config.yaml
num_hidden_layers: 12
hidden_size: 96
num_attention_heads: 2
num_key_value_heads: 2
head_dim: 64
intermediate_size: 384
vocab_size: 5935
hidden_act: "tanh_gelu"
norm: "layernorm"
norm_place: "pre"
norm_eps: 1e-05
positions: "learned"
qk_norm: false
attn_scale: 0.125
bias: "all"
tie_word_embeddings: true
parallel_block: false
init: "normal"
init_std_qkv: 0.0476
init_std_o: 0.059
init_std_up: 0.0681
init_std_down: 0.0681
optimizer: "muon_variant"
learning_rate: 0.00555
beta1: 0.95
weight_decay: 0.0
lr_head: 0.00545
warmup_steps: 200
schedule: "wsd"
decay_fraction: 1.0
decay_shape: "linear"
final_lr_fraction: 0.05
batch_tokens: 16384
max_seq_len: 512
doc_mask: false
train_tokens: 134500000
max_steps: 8210
dataset: "wikipedia_en"
Each number is 128 + 32 x the weight over its row's rms, rounded and kept within 0 to 255. Layers, rows and columns count from 0. Numbers have three digits each. The size before them is the row's rms in percent of the matrix's.

# layer 7 MLP down (transposed), 384x96, rms 0.0681, rows 121-193, columns 0-95
104:118121160119062174125114069118099131140116126158166116156067102100057178190062132094087098139146123129097151170123077098123119135106156143141239132132125136115175152086098133117100118140135140070099069119137115138163111092142147143170113178163126176126104090135161116137155072147116167124
089:119124133138147166176148151118104103114143127108150147134075165167171105072081104097149108129180114173184157101145102088159101164144130092081105076190104135140130126129094173179108090132067160147195153109109101097081121169090111084100052143113109121150138101171111147079151127177131115179
099:196115109142104136111159107138065119149153172117116174225144166112145069188164148104108143134082144130139141190070148105098134136111055140095149099168149051140143093128095076138095098093138132121157133095177136098134085108088133157123146104148138122101117117157155102130091129101178177095
106:138148150115183125151174126152177084125111104083118130117132142063153117088126108047126202129139137139097169154085138141106132146134200134198148121163112151127126127128128129122130149161189116100164091095167110110085133160126120175153082114113106065136137100152180052157149135060143066115
116:183116084084138134131079059081101173079139151077144106139138141174166162137132166114149140137101104136181153104144065072138117159097124126108183122138134115172127127129098139087091134108183079137153104155174092080095135160137161102100133043135155087160152114163117211105107128148145132157
086:140136138138069139136106105146196158117150141160064134145148130103135172211076078140139132146125138126134164065123094124130200111145118088111095125120129069088123118152130128147103075057123084136074096148149124167117177080151084178165125109142114093116153151110187160139124137071103189122
084:078125168165174171174142131109175097115099097154159144138129084139125159148162134120122179076167101143163187090156124108154149152139101126095174164167142156134091089118104072113176187151071065125140121146077084116157156102155107138117140155080135134138080078115061143136101156064116124090
084:138092122149118103167120116108116147090104103149068088170059147146136147146137078136065173158123120143122148129144177142207066063107099126137115090172218084137106128157117101098162085143098132087164127153109136156113144107164156138100131142133094126114136201172107126197085116118147164147
090:149100091155096132158112098075113097134114136134148107119129125134085054108127133110114120131144109151162178107151080131126161118120103093172133095158165165139178136179129106171068136120087181130172153136128116157153118163173114123167112098210085077123172107091107182062151132211104120071
121:127055145109164065068103166184088118121148169091096127123125114180096135136122088131110141204125124132170104169119111129119097122099147139052144163085180092150138147088157183108166090125126151163115172135164114114132135126103140112128106143129081083143094138192143056100205150125137151137
084:140099049134087161169102104118128123143138099138154136121140143090187163182081163105079139111091127168132084096138169155122106120140119086124131105147132189194144133084120101189075154137125079163090125172117153086125157053132188139145174128172129137125154152099149104101091120141049152119
096:135141085143085099145177131116187122143097076103098111126066130099131164100180112163106123126111119166075089181189161164132080113100121211081133121123133136123151200111103103169077086138149102153134120150110127154134131163118118140135197120102072187127174111107145116162075113135097107179
087:185105092148086143151064139078077130101095102140147167067112123200158153163121114116141110065091101145114159132086162160153151149161115131166122161205103161120138137123027117168122096159109116126098092151127114137128143116089160171145140158123134101164137144111110093157118092116133217101
103:105124148154135172071128150120112146113140124094154094080116132135098137097092103115110097159115109132145094139135073086157086206103150182173144140105109114149135140144117153171180076074147098126172145165081172162153120179150199159150140112058111159197082097158119162097115061119129107114
118:155148151133115066133068100144068139095150166100042104147138138135120129116142112137174171144109196186100127157137084132152125126089138075135153144122109128064089123173144164113133133066126191073110103163086142113131079128170143102159136142160097133121176120128156164134088099208092127103
095:127103152115164091132203117064104109099157117101131126132153134115121068084139180162108134128172114133103151120136207111128118176081182172083125115189122193155127133105153053105143122128117104114169092162128169156133126185092169099148157148111102144118123103134107041077108125164139097127
096:130105166162076168142152164143091116015120074133171149176144119161152182106124129091128125106148150161134102128090149144112121134114171158185111138150149147158082158137100163177137138074068166121108159142076122134111120111113062109123138078097086117102165144176149102138094208103114133108
085:106123138157135147139157179120118162138143120161152148177144174110163156091126122127137139053057168133087117042137146143117181084081153063106169157096115161127090159111093110094128183144095138104138189167111106096114165088137173089065103142128129164132079101116137104132145084143192127131
108:122118110126115153079168090183110160138155128086167177040116178107143127111158151119182154156149102110111080103119111146129135142152178101153163145164220110135146099123137144111122124125154173139064085163154095093174123155074157101067120129102104110172082145134062099136176125155107095113
099:138146111119203155153151081097131157154139144130107125082101165142170105126102101107106115164130117096129109132097105160148107166096120165183122080115158079106074132098080098114181115065113066137189151169133203128138166113075122106156115209157146123095121097215134129108094131131118117150
099:141166116134156104223202099125092140100122152130153116152154098176157145125100178123160149092191139134126169138132114051104122133086132131138177131043084135145143098110158107072095084137129126133134134137126082075140086131156168103154134100152186138111132064103103136098144147150163076170
110:085166183106150113094127093170147137113115140152126151140156114107144136088122088084094158128149192131138129128137147126165114171117159164042154171147067126131102174050196105155084140110119070076182107146167106105103151144124138154203122126126115081135097122097087109104126184146098127172
080:146158096082101130126167130102212120128099123147176145091087142124137121137145120189144129142132128147081151184120082053079098130138070120119113150157173070089114156191103156157156131077109157119121139147114122106123123178146121168083083108145127124138087079175150157093152106185183070103
088:111093139164149123175081157152123153151108154052163100117122084152148108164113186221133096082127079145128145098155099127142107128083080117183172143066091090077166097111122119070168104131128123102087117134136157174146157081156151110137163133125195138076168103156142121147109113122166106129
091:167116154145181055116163133091141140117114139169166111118111117150158149106148128080101142115114174088162166093074119110131178150150090146110154103129174151087143153104152124196134133176106117137098135168070098137136087151112171163144111178022112110169134070160143134139143063115176098146
101:148118180129120149112117138158134196157091142149183083098143107034113097149161140176120137107144150167163160180090132132149176165125132161057099089133117132102112146104147092142123136116190196155101136175113106125101120100072192104107132144072150127098108102131151107174074079117086122147
090:115037132142128096113176147109145157170135085126105068114150081133118145083065176098082123149138068142132118158155119090171178170167118144123168134179158152115125179092130099079151127128097142130137071135153170093143204068084091162146110139135165124121090137132193112113107133110156142132
089:095138123149095105158106105094133111130105149118171156114094159136183171107130111114170134153171132121132104143137107075221112194116141099131120161133142067190109096177084094121098138132113174101087143219106139097147123079150127079122185121102115175111128103073083160181169156105120125113
096:103102105110234145080114054167129115102188140090152122121162083152120141051140154113122098158113137115119148165119111158150114150167082155111117139105173142085132145114108182141139133148060085139069161126127122080142114178141125107137119083123083148175097130159115085106164130123149066183
082:162096098079103116073148125173129139108088188186097124117120155122112126136149066134121144056086128141069138133196115100125124126057111138109114118112105165163132153135135086186111151142136074091079141150078092104106176127163127130184154142126133128102143147153131095130201130059190157146
097:094109127124100105143085122142110146129086165149230139121109108133226140134186130090134157144069159127146094160131109116111189129121118152123134158101144096143156094118142086110132164043165137107121128111147108165138111135116142125117116099103060207120056085160097095180137118155143159156
090:112130113158190159130133127111149170139074191145118093118174136104104092163090090119143113117180061133114121117133099137087101132159081122188102108100102089128217109170115114122166126083138096120152151103163160175058077127097147150122102074109118134129169174142131181099178146103162091094
128:132107189073118175137097036164144149081125151095129147163127178131107140182180085117172150160155125120145152102089177144147101106115119114134063162138096075128098166131073131102126105103196129120120101158124139103117078117103072086089134083170150099156121172132152155081176107152122154138
095:114058140209145059172094084152126144107139146118112143160153076173143109135156104169110120138098119109092136204128140127117120141116083051065103135140115143164115147120177128143152116089102168152121179122101132147095104129169157132158148153089116180212136172158095095086150103120095101108
110:142075148079177144106191138094188157118108093089097153140135088187114127152087129134117127157136173102169136170103083110120140124084149148056130184123155106121163132106160159141156133115119120093145066180128073058151159132114147170088151171064098107179135081101138114096117114156114087150
093:166113138155119167094150101136117113091111176083105117123177118104177129156153125103118164104126100096105176129077056133212142145144147114165114138047138105169083135128125183158112138166107119174120077109103173131183112129173082090116123166196112119104114120151148090060108112176137163138
104:161123142141129047100165136138138171118145163122137190128134138155146159095107135130117161108100127086113102177150120118122156163121133131096096156143160105093183170115118150134116095115138095134081109117204152122096057091149134139077073125144145190102196063138135016103167133149124148121
107:135141139140104123168178078096080093119111143087130089103178086050111102135131110212167120112131106088140115192097126163127117165151125137077078165115141146155100118151191107141124142101094156191227103093135117112094122110103151135119106174117145158089092145148132058149150131109121111151
099:128143149085104126130153145159117119114165101209098137107151169157144149161120098164181130095169179160184142126091130160139133191154117181124116104101141069080112172139126109179092104099129124064141140132095059103075149107075149098104161157094169160078108143095124152086074087104146141121
094:125192199087065112097122125103111095142129078176122152069141125144109186174136177130145113177078120083152078094120132138112148102121123165106076159153112149179072085082075166131148139192127138132103157117136122118138123127113078163140115133129104130172170125123106203087128091174094115106
090:134181160152123113132086164106130067145138155103105113098089116133136174116162115053107123106119099196120075190127149114143125188111157060178145133142135155111099127102126150062082174164112125132133133133070102123156135200125183104051135130098098121123140143083154141117118144169134186169
108:081095074094197135093108150230052114154123145137134159075172162142155110078158129128100124161109097168130141163112148152095133102148121124116120108134113091076180108050163109180086169117111103148116129102138154130117160138129113096174122163143123118143127183125156117116140191114067153161
099:119166116137130153158177101164059135102131102178138098091091160173141122188090121137202158108140096117118162127193148130165103107140169156094153132097132089167113134074116175157123100125116104146148109131128124078124145155037138082123173133142059139079125056158152148095162092106149152131
094:155152078131102109150116166100095082115116149135099129155134090099156140132125142093150133135171099129119085172114061206102089147078159138213130138161145074187095140152099125117107169104079126145107145121152150104105114109135056110082173047131099106134139079171124142117163180158175127140
102:114171143105144105163117122137083160141190159131100158127137106185087149126083135101101142093144114148060147154135092064102164086074125135191156164116148181103180087133158126123127131083145120134115116082174100169142218140196132117123103120156125081202080096104131116102143151130110093123
095:174165148158135076068121122159086194144105131144179127143095118137053130104125116138094120093143097116168107147128123110132119141128132074138102197113145113083149155157078137104083128143171157093174129148037137144092117202131157084100169166098125116147125101171127152119225119114135128123
088:151090105156178159118143157156115137145187156161162091139126115118179133082046212076091142132139119112064110066128104140126083140134104092138116202167155140045131150126163119133177153144126082119087132124093145179134079166131107108141143160172139096118101133178108098085144124140143127127
098:117084135182080130097148161076089116090120175115117174128138135116153126147139178118095149143123119103142104120153123148046148172053072173123068140168126112144186100120164173174137094159074116158177140140101117092102120159133090142133103126168078141048116157136181120142081145113116152096
092:118136122189174086159084138114168106154121104147160144124135117133068114117164084103163142103129162182092143140107145187084130128111101130153170143147115060135197138079122085119086171138106143104095153112114130069180151135185134071136185119127092093155064119120057130138139143192116113155
112:158155163106096106079072091064124124092144101160085129153158109128085135108135116161174112068097171101139130113116133141152095127217122125137116150139133115138068097178180098202160130123161123094176081117142153160093127147113119121182124141108168187083071124143143129152099071167158135090
118:157076150137108085104112081131099132117123110162136096123183086144078100122133115144154215138106135119147171126142162101135162112106104135098145215091152113165100169148101116114140126127113156107149172136194144111080168159132087118145144110156098168134186097090126105171163096071048129056
097:144145127089076153150165114096117218116134172105090137093137140111092122129089205103117175188076067121095113124111099161126178111121148147120121053183132119106087177168118186167110113127146116104120120077156151166131132172131158096117098147123136140191145164130113111204125151143100102132
113:113153151124114060116147122102063121186112209115110101173143137128140097123168158075133106175131124081077054102165101104107090120117154158145138160165136154107153135133120178099155131113140127148120137140121158142110129103112166164150167163128127167119056125122141053112207140076187150078
103:085182122120149154120185130121098156100044164076098176157156094096139102150122124148171159099139075064082133158142139153181102075141100113129173179146145088146183119107153141152184165145100095127120145144149124128130107161116123092149079159114146150123179117147129106106113165143097049064
097:106120131117116142086123139094139104151159072103080080166143166169074077082106185140161156156104098141216137156134092139161176180121143147109143171131142186115056167153081124122197117149184130096142141151091065083166132086120139122113105114111127143112129095160167092138102102133090135128
095:135133091163134083133167123069124137155157105071118035094140108205150111134099177117157141078109121120146167105127145088145149095062174138160136181095114138131107106076128115071117151133167119218112138128182105148111135129075123094098169146147162100151173124100121126089186111127139119154
104:144107153138114150183120159128079103147087138097131150104153157124135144138119103092143159115085098165130111184214154105113089102099233098115139140101077137136123159125116182161169100149080122133121133117067130128196119119079106191144098160097130153044114093126090144143126087123128178139
094:114156157180183182171166125098117194106096127042117131123140132148106118121136168117153116166158121137059142177087123197105144170130127092109118156119048162135136169134119092161132116129126130129082103102085179159135106182114079112129078090098166135084143145186129100087139097132092112151
091:092108169137100099148125149084096129128163068189203108147075097113078159120125122103117123127093148101095063110114153093156114112107124158085170162093120093153164095139193126191111134103144149108141140129072131168174172131089147114103177175164062097143151103189152123144095139090138162142
088:152150121183078153124087114102195119159110110205140126081116151152110042115187110143145128091136113085152170130092129148110167129098094026162099150150151152138125143183148128085134111100159116127067161088117130163112127098126163141082154104131123133178130118115096092174136118137113202136
100:130107072160154102136153095179168147157111118124146115131172132041129145071143114103109155109143159131136197174097136098101146133128133164093130076123206081177144144117166114143160153116159094120123116160113102130120137098108142130122107112132105102183214046138160139174107102131076161064
092:091157150187195116107143147090093112164106157097191077069144122154135171176137110075097108104139097148090118097131149108073103160154110172156158078090121093121147136117075115143108135151180155098064092116099113126162139109120158138135139126097174143108177100197175101120160144184142151170
089:129048160154146076197124115105083128202127158109148146170145095136133117173141184162151060149071094104113068100154078150099112127123146144116115114124110107184163086124120145107133091171194148111076075131149185142121106123150166150110124101128062115160186149141146131119131100150150120129
088:127111160152185080150172168158081118159101087099118139113122125085131100117210121136145172127148109133166114111157114127167118090178122154128104080121172133164168058109107107097061117146110106128160159157139106109118153112111192169117155165160147160093170099103068169132111064072068142122
092:107156153125095095100178150125155180127153110085118060123125108083141075142146190106117115084091087102111154128112079117162100125087143155112125134165111106135089137139117138109109105071212202117067196149137100152084138094120190122108187127117149126155157136159143134198089097104132104117
096:113146099143149138157117109107134135138106146123139142154100073110146183091137161110129121109177114196093159143127170103156118158176104092163173063129134161137071135146103161133074108160074123083114126085156065167100127112136078151092151108142186121098193056149117144172134108037127122123
105:115087105121093106106116111110128132098193212184137152082137076111111142079172168125134119090115150095133120164133184089076139115136118100120131109125066151136134180145191133124105103146084128113106161150159118179125119163126136077100164144173088154185112150107129109112191036121118114173
100:105131163114138102115136151157083164125099150146123131116105107156148132115175080096148132136137213075139107149092136117088071202173170169063163142170117126180108107138143173105133064161096117179163147155117147114089080163104177135162106152055130110118110098119154107149099136070158166151
089:129145150126064141120155095091155098204140061111164142111115124185090178144141140079121128105124148111153149152116091117069118135116175110092166167105133142138155153178146143147121133170101178145135130158096113044173112136147121187165125175118095092133079113096121120076056086123101105071
095:156143172126138103098142177098085154146153100130122143132035161047140157095110167163106130129089120168141091040097172113152111128087141144081139183178130108169158126151110140117088125163113134109125099241114133142128071131148146111076110129138120094146161140141132116110139145123074164130
093:127102052168095139157140170134114167072089045101130130083053125144112123133108134146111131127145159118156129068154149184134125148133146103137140140091152202124133147056096130137162173166143104108153134149110174146145134139116143164070110164091100111149072068089166132173148143095189124147
110:086120107066121146127147179124116198146173095151132136121100135055117080129132145143108153163135094178118139048110133156128113135171136118084144081104148139108142192100053130117132124165163106130101174070154127132099155122153135121128089174138107093084150174214119153163110081137138155180
089:184124132107153114106135160107144173090150130172141106079112101069115112179104151108110156204144107110153120159082059119182149131161097094129078152107106133156095172113080127106162114157190150164156036091098177132153103065150112125115110144167104131130093151150136133118175116166113078142
# layer 7 MLP up, 384x96, rms 0.0679, rows 122-193, columns 0-95
104:148122158168095113131143125112152086083104171129143166159070160099112155110132160080133127106169152067093037190108108158154112112148002073123138116138105075146125104093149100115183137135143133155127145123147119172159095116127166107149121105163081128136183165101179119136154149116148133113
097:154133146126086054155106147127086100131137106114092181097165097143157114095117123159145135144165118153145131057150133178120161074119111168119112107083145132149061119073140155075153120148128049110129136141170129118160107123183154115146131091184150178171093120074128112090222113135119149170
098:171108121100092123103145085068117116121028173134137068113145104102193136107113136118138084095059153184101130103130103126148140131122155070112148093131167128150145122123133123134154164205081111173129185114122084136139106107174157139129160113125208109181142114137158073125137161115181152126
094:174115127118126142104121070094143177158146139119114182062075151126201105127132111148170160116109101107142141086182153172176161086079127123170144110144112141133102110201141128114122112174061055162173125077152102141130132089134135082138107157129175095128108151174111175090139116177170118142
088:139130116081154101104110168146096132134110110122174150089118118157115071037207179144099112097142118160084061183130166148099125116167128179158135112101128197157132138123143114131159195140142134136181171126130095111152095170151184054094138089122129141109117126123117069153099112174119106121
103:065175156063120104105118112158163100125140088146096141098135160133141142198076148142140141129092124143065147121192121109142196123138113173096122102050110156161158115122080148170119093103112149118156166070149143098145111159207109094137119109130195071101124148185147123121124127096164146151
081:057129163132113159111132137155114151124126133113135099095142165063121099135165144151183078133085190092143135205114082112052128161164153131063099100063130147146148160139159182153115184110091144140114111129155107123115114143171100105150135149161120162141080112091166103077161141170064160140
094:178139137094108158130074104164108124063122078117174084130158104160118078141146159185147146151116105184171123075144145162156109076113190163152090069145135123106115154126160088085103144167137100084180115066120151127192143143172139091149112103152154083116107132097127141091101125169067124152
102:114137194181137169155138121099138133070091073139204169098128107106128090171143128164153073157130133074161126180106108184153130117144140056146072126076121134163138100088105080079109117105110105184190147098159136115111124161128107126131183122182127122126141119085120120108128148106109197140
088:175179118075120086116076125106156190151108168130100126138093120094093106141136087160162149127155167175120160158111119187118168105147125125131077148122109133124142040146174116088173137112164137078149159068154140100202094069128119114065165116108114080078126154127164127138148160128170104125
099:105141089095092119088114112134150134206123186148085123100103144110149129139145095147120088159140192141117162093034096150136223106127086132153093125158102172105112078144164070081083163092161205127128121142127111122114124136127112120151102168138140115106098121094206145116173134123110147122
092:122151122126161128119092056134132142125168129107126050195142107171117151166152106145113149090139141092067148069097150082149111097145145099151123110194126133095127168145145103113149159114115103155186150193088086172142104148212143110114150090167074099128159061060128119128138124139134147152
098:195121106113184131179087121106127103168116078147123130102089120099130118143114136137123147150116094160171116074130157091167105144146121055158087141144079124107145058169207128132155119152135069091183139128116180143126119122134102121123128144168184200149151097096140053079150133126150129074
116:140086105171088106106142087187142134115172096178126146129117133102138101133089093153140128147169156126181156163108081153125061096131163104121101106085075110112171112178138116081155115092113159107148131161134096076150069089168116122146126108164238106121184165173074125123163104145138117143
098:103199124135137144118097102063176116159133105109106124144124099080159132127150081073133127119182067067128123152124167086121116124118105085143165077146126148122148114145165086141143200121172105156142142131197155082165192137136100090122043200108108140143151142173115138138128149174102144140
112:120107122157122122123141061118147109124074145156136125181153064116138151060201099139144134119128094141158048078115157068140135124104130107148099127180101138125074107126068153116116177168101106171175105157130142174148147122134144104179121090101111120088203154078170157124116178132154163104
086:132103114203088138134159099135155105091088113105135158137125155158158118131058129138180094146205134091135155144167134148161046151109058154184108113072123131151127089086086147088167072163137138090135085114108169137158146104158135148155078154140122122154126168090142104160139132074139185141
100:100137141083067109137055204102138085104102153147154159156113081164104102155177113113084071164122177120158154167091137137132139108153105167116109118068068114121091133132171144138163115110136201109141205118163169150091076155159113166172140127127144130076132150094151090134097105138135150142
094:131130102108118116091037154106150131077107100120131164072097160131140148179148156092127128132094169158127182178136162096125090110168065162142171172120107135120130122160122071110173167177188080132159139121146157129151093109102067193113117061118151170136158137083102121167122113134145165096
093:103083134096063210089056104136149144097141090150056179082131158126167126112119206112120146183122134133142174081165174165128119135093112128154117103165140142148068107134067164119148112107132107169103139113158096109128139103149114139132098122168169109125113172163119078186071158132124129116
115:113107149117078182114092111091099151096151135203153079140096086133077119120114142135099078115159148094133091153088171116112181092165137056168108102101140093156062145112150166141166139139143086152126177125111177130160128124156106084180082169134178101130144206157140128113084113173148129131
097:107110138135130114074135165133076138104144101142114139131176092101130110115144164109076118155089141080172116104127128164168154092103183141124090087092124168179153105099141121106147136127136126167153143148127125141124134103141174104156145133136081145173182154038143061127107155040100227180
089:175180125146150134136145104109109141123180088123166190087130155079098167068154110135139201156096077137150166106086126171124180132174097092174129052100193151118084156125161080151165184129088107140119145140144106092177129102109056129078134141095134103126112117124113117156150101127118122101
082:046128111088091136106151131159163092162077068136158142124138113115099092150127120185148124120128107202117077192171103146108057116140071143136149135139135093194120094187123137086117125064171160160124125124168192124149112147095112155167104081145130090156118116089147098132161165158111124116
107:114138177147086132155159064141168136148125169117120107108088128105162128147144149201155134145131092123109121077147113098168103096197075115100147117075063106063138116189083128142150131081159129118160157144160146111105100123166142063121084167159179080048129149102161139112143145157131093142
087:138160171124160055162108126108112084091105169111116209085132119152055156158144108201128099095168158113139110141147144164138112061097108134111128096052171144160127071148133137163099163100151105137131190111130107173101128152160162137158174113134098147087143104173085089088136111131099118107
102:114103122085064134145158173149093123141138117153163124117116153155114147078158095130172148151143073100139134054186131087148141166133104090165087099039137144145125058165137153148107131170086195123163102146151071139124142078128110112071149110171122127117144160166157189154145116152076109132
106:084137144146087094155162110123093076115121099180092168163132134118084075196132138110128091189149158109188112140098128098106150144083119070164065115127103079102151145114139135133147085120135117181165102169202110183156171130130110136148083106112198120103161183138131081163147110131123140161
090:099108186131139147158119114129127133158157060094147123132168113152133171148173184114153123176140191127167089157059151139165109123164124118180130099122144092114046104137125162079198146083137139167147112075175138168140081132099122101060139121149099139105095103104126133118081128191079118125
097:093079141101143135092189098195114150103146107053144114111134191126094109131104129233163142115124129114129100114122082128104168057189147153148083076151145126119137190173110131136125132192111147146098111154162120134084112143120117112121125091145156081134090207106139097156129115168106133142
092:152105154071100156121107141156163102110195115195204156142121107148151114113177149091146098122084166146147154127127128166165145130119180140151092111130162156104037158113129141124099134155122142120113091149087065113173153146106115147087173093112137094150072096066118066143073092127142172143
107:129150160126110153122105044117181153142159112123081148120099093111096143100164109176114131200177153123103122096136135167185140095099104099191132069156115109124059057152085094115147119121087136194132087096143119129151122116093124126178134158161115108105168180156132090096164130133179097086
103:107161102086138108170155131105123104062128154062124156134163182122077162129124084153172131171100109141087155073120118148164091142145130115133082155051075206153082170199139112150162140134106166126163124044130145119134153104121090125163156139153157120134089064094147134146133143143143141119
092:085136080092114170081118147152126098089041104116066149152104081125180133169097162129117134118153167087130120192146112137147183082174121084102150125182112169084128140155177137098172121147124146133190119107102136067146141131111166139100106108096191130190155132065135138130166144104120108134
105:130102141108078138169133111146180117169124087175147150134116167119123196112148119172135171086146121151141119120172134080065078108176111107115125161168145131092096145170047104131149122098069139171097155174126135158107112109117087191099114077105122165106140104072151131208137115106071148111
104:109117146135107106171115179116117102135148135147084091139112128101102089111077046126129072142154127120097151185116092110090137098192143079146131066110166128131177157157150146117095138174110079149167118186092073065136147160176101115161173174152140155148137153174100069136138132113108179161
115:075178125054083187142046115095171154204146098172106147145133118104151124151186158130190095133135134128107115109168154082095104121124120079122147147109122122136135138128095110099149163107129149165154170145136101123103072101126125148133079115194135065112159091182138174138091120182101144100
092:110117130140124143100090142157084130139131180090118141157175102086123082077128127116148078127113134085086078154184099110104087122166127115114129141116070112133170110140094119138174180150163098142112178159219105148162138129158134115147051149198133169170182157100144062134087155143152143099
107:106140116166105153146156112129119134114119173124126148077164138125135142156172069167100140113138142154084172147096109119059165104169063116092182069138129138089132134158171069121121138114096084076120140171179167118105076154148104166129137131099181175081111189097139056127107150134110095181
110:147123136150159074146120124154199168092014128124162142138143111124108057137109137148120108139157137065169149135113131151134046118194135145094139130094116113144164091148158156146124162095135072133149135106143067124157084118162105114178197124152141194116102130124092073096095133131133125136
089:105168169108136165141096100075133124126113124192192152159108122052100131191172125103115080141114163087122135151133115119144129105119107150083117093147177130221096115225119093138130067112165156159149133155148142125141152127123106148089118097106133104122164106104168142159110035124137142103
087:149103118090138108120109140095156109183129156082105159141121151096138081104203136125083113119145182179129137160041149164137161163058128146153138086158175145112146093123124103090113162140125085105131149130105081122152111136160099192163106141126163146082112153050105086163058178147113109116
104:144135146134148118129086128124129124124148132180185136150110177138182108126180127098078114085114100102159090172148079091130114121168115061097137073067099141125135090107144162178179078153123139142167126160138155142182181188144165104116084100157105168120158170081150105151095109061117075145
088:138146154159151190091137131161112159097097130106100165132099150118139125106169174089130154135115134148136157105137160163108080112153069103139114113107087238124132085097062171084142145096112132138217101076105143159216142102115094106122084128184122148124120136114141119082074158133118109125
105:064174095104118142131120152128146107167123123133117089125178110096158104113092122182172062150149179115149099129135126100171162106102176158145125137103138172171089088099159134084108063158123169131118102155153133134097106102073078180075103081154171106198148157097111179113160080136085140149
103:111150098132160116130217081120178092098099162100107161124112086160155140121117177086206150117162130139154118132133141112116064076120111112188085115182075141106138139148153077088112126131133105125145155142166100163144145110132093185124149100152098173109129106071124037113138105141100165182
104:086155118155087090131112068115151067091144179162179170098179121148086122120163099110129115135202138143163159148132089149125079090157135038186122099027206154134130119126122154101179174100131070140122125123168160136088124114132131146148160126118129132113129128129129108108113141160104163131
091:096165075128105153128134172147141154162116105151090138139122169133144114103078131164117134139219147127121071134093154137216182072083107137098062105115126186134143086090102167115117111086132148113185170104131161137079098184112113133091096125108164120173147171164183141130120119131095156101
103:083128106135152175139141134179163145118133126122090134131083203122137110123106129153136073099105082139094102152135143053126092121104230107137095135117122169075114109200127130121108151129066141122120108122121128144175083141115155224123112082168192069143144134095116134125169143126122129075
114:122126148193101120190089065102115102143154136135160100172117118079151137153117083135102175198146128138172145104108090110149137149115104106175111142131125107112046106139049131120118155128115095175148168112183138067135155159140131098137169105195143159131140144157102098122193099093089128065
095:129114125062094121104109158151184153090120113182112204152114153125178105132098142141123126196143162108147142141132129097157066145134109124141077102167110164082106127142097112133104067156128101124159072108175176139169082093187166168077115179158095111130142178066149103109166147149093114119
115:124165128130134095126130094114047112205128112112112088187140142152158155122108079117066188078145108114103140087136131066130129059163159104161137010122167163134166122119148124125150127116115147136132135192126095105123185137187117095145129147150165126149144115130124094113188141092142123109
095:117130028122082142117103074152114127152088123098126099162157130121126177185134171148065130072130136145110188090163092130168116159143135123139114066160149122146146091127123123149138131139139139102155129139124121160170113138160078115166139074165173105140100208143099055043107137120136088151
098:114109129179069133105124147064141158127079157084163093157126126091126162189150104122186151109109109161080135138162118115153138099098091103099124102122173175149115085180151103123105111093045124134180161085103137126128152126128113091152169177149133079087108151105118135060146203126159110185
089:148126150141129153120097101180144118079097193192156195134135130105106106105193100151076085147115157138146089175101119186126066149124093150134155076118137143155151103159111167143189121116121139096184129194081119099165132162129106174117074126112104121111097128116125046166088095154111124115
083:081189108144120090075114099174168115174145139132092085115156135116140135110119164121083130127199114117113145118107151091137111136174147101137139133149131113083132201186132097132129109113152070167131123104189125162162108083145183071125091034155185095161164167162109174162123122120128092121
104:119157133167096108147150107083163087135127158158146154155079199078123134156152145116134119151128109124120099147093103138189106073113126126110158139171059097146136156139150116080142101120083095081114144090163134131132118102138104168146120105170149084148194049079203138096187123110154145055
097:161136105139144101180123115118141149110142234062103128123151135100148101153146128124085129169171116148142144176117063127122126122154114104111065068119175136113132106145054109148150161162091106120146107141154142091080055147161092151144107076171103168123088128135171053179114111158144113128
094:118112115144155115091153121133094105082147150063146057148189103081157151110105146105103171162089159183100151149139122136135121090197149163118121088098128160110168118134089081117145158143105111106192140164162125073105105150131108110169123048143139118114091204163156151094076129182142110095
102:120135089089148169152093125137152148075092097092133121155122121125119122090188122133062124130130177090139144118088111153147197085125138167092177139185101146115085135115179112131141205132128091163160170107150144083218060111102121123118100092123153132111130137091210167095119138134131130082
085:137096108025109114131100150126152128087167064145145172145105100098107141099127114169126139210114134127139152127125045122177149150147143114142129171163171134071158188173132130057117116144110111160143127140139142097135112161099115141099111131171155209166091135045103105118111121146102110122
088:090155143156090142064115091147167147125156105166170104084162177057083214113178090134137158143095144116142146165080102085119130126173139090117158102140204145050112160115119117160117127084105095140143160079149141154153131138128096183119164174114183097102108141116106095144127130097096143127
095:171171114112143169090161091161151144098119133104132183135143121110131168156156081139126069188086116185129123130067139186082161078124131061099101160095174180120071124153119131138189136087062118157143126121140164133130094132084099130100108151110185156147108155138168139130125199117106098157
083:099117188089083099162150087150132113095100155142091184091142096072061158085187083179162110136130191131125094179120099135154197127178114134154139159069124141111141136136122165138069136144117099163145121098165155113132136107163130129080075128122172078140094116095127111089097156148166155092
102:118161140121177176112181151202096123128107134080100138161091165120142126107150154179204126134097167127152178097150151104150105086158114118073130077092072153132108086159129176151115064159090150109177089099098102107165149120114060092174163138180128124108166137113141123095120105109090123092
112:165142062080068089158060184166143129112168116151173114080074106103085112127123129144167083112171177113158111090081120136143110103113142085161115136123066143077115132130145156106147117173132188126135141097141130150122138150108185096091087157174152163095113137152179077118159105144096178166
099:152116096128174114126157070120122125141090130116112128161065192148159200136107099179137179118182098127151150067112178111131125146121122151132153115211116183149120140203081168111137097107042095154137116126129112120125111098157086126136129121122199123096138086106071110129101167123144092102
095:053158080118077089117143145169076125087130089181147120118156065154113164176098093108168079137140152099094138153118112105145119069135142148128170110150100076120162128174179105140170126100122173107118140112176140121129112187161139117100158090144191060151195125103103145152182161126121131122
103:123148107180096146154126099113110122167134132185142172109136057152082133140098083209095125106093129181122150107116106116080117054130133135173061123110102125113129135093060132126134194140165088143160095136174151133132146138219099140124125148107158113145132158081176144102133150164088081094
079:114136115125096087080141135125127146118110204125141144135122159164115180153202139119077099094159128159127059201056111109150113162139103110099151081129121112206143112172162099134156116135084164151150169195152076136095090107133062135142113091184119101155119159140094118135159131108127089148
114:146081150133168115165100073172145131113115148135158074064208142206177140090151100155161046082100145141150119094117170129181161071115114123177113100106117149142137096115166152071132120192123123155125078152114116155122114138128132059118118104160134106095111141131105104115141159105091179135
098:136159121154077069137113117142089087168084115110120158185102122125129146111147139136129104081112096128077148137173153120133108130114100132153117079106184155088136059139138114144123220078108165119108206187143104125116150196094120137140178114135148105108199061104142114158117117121139163068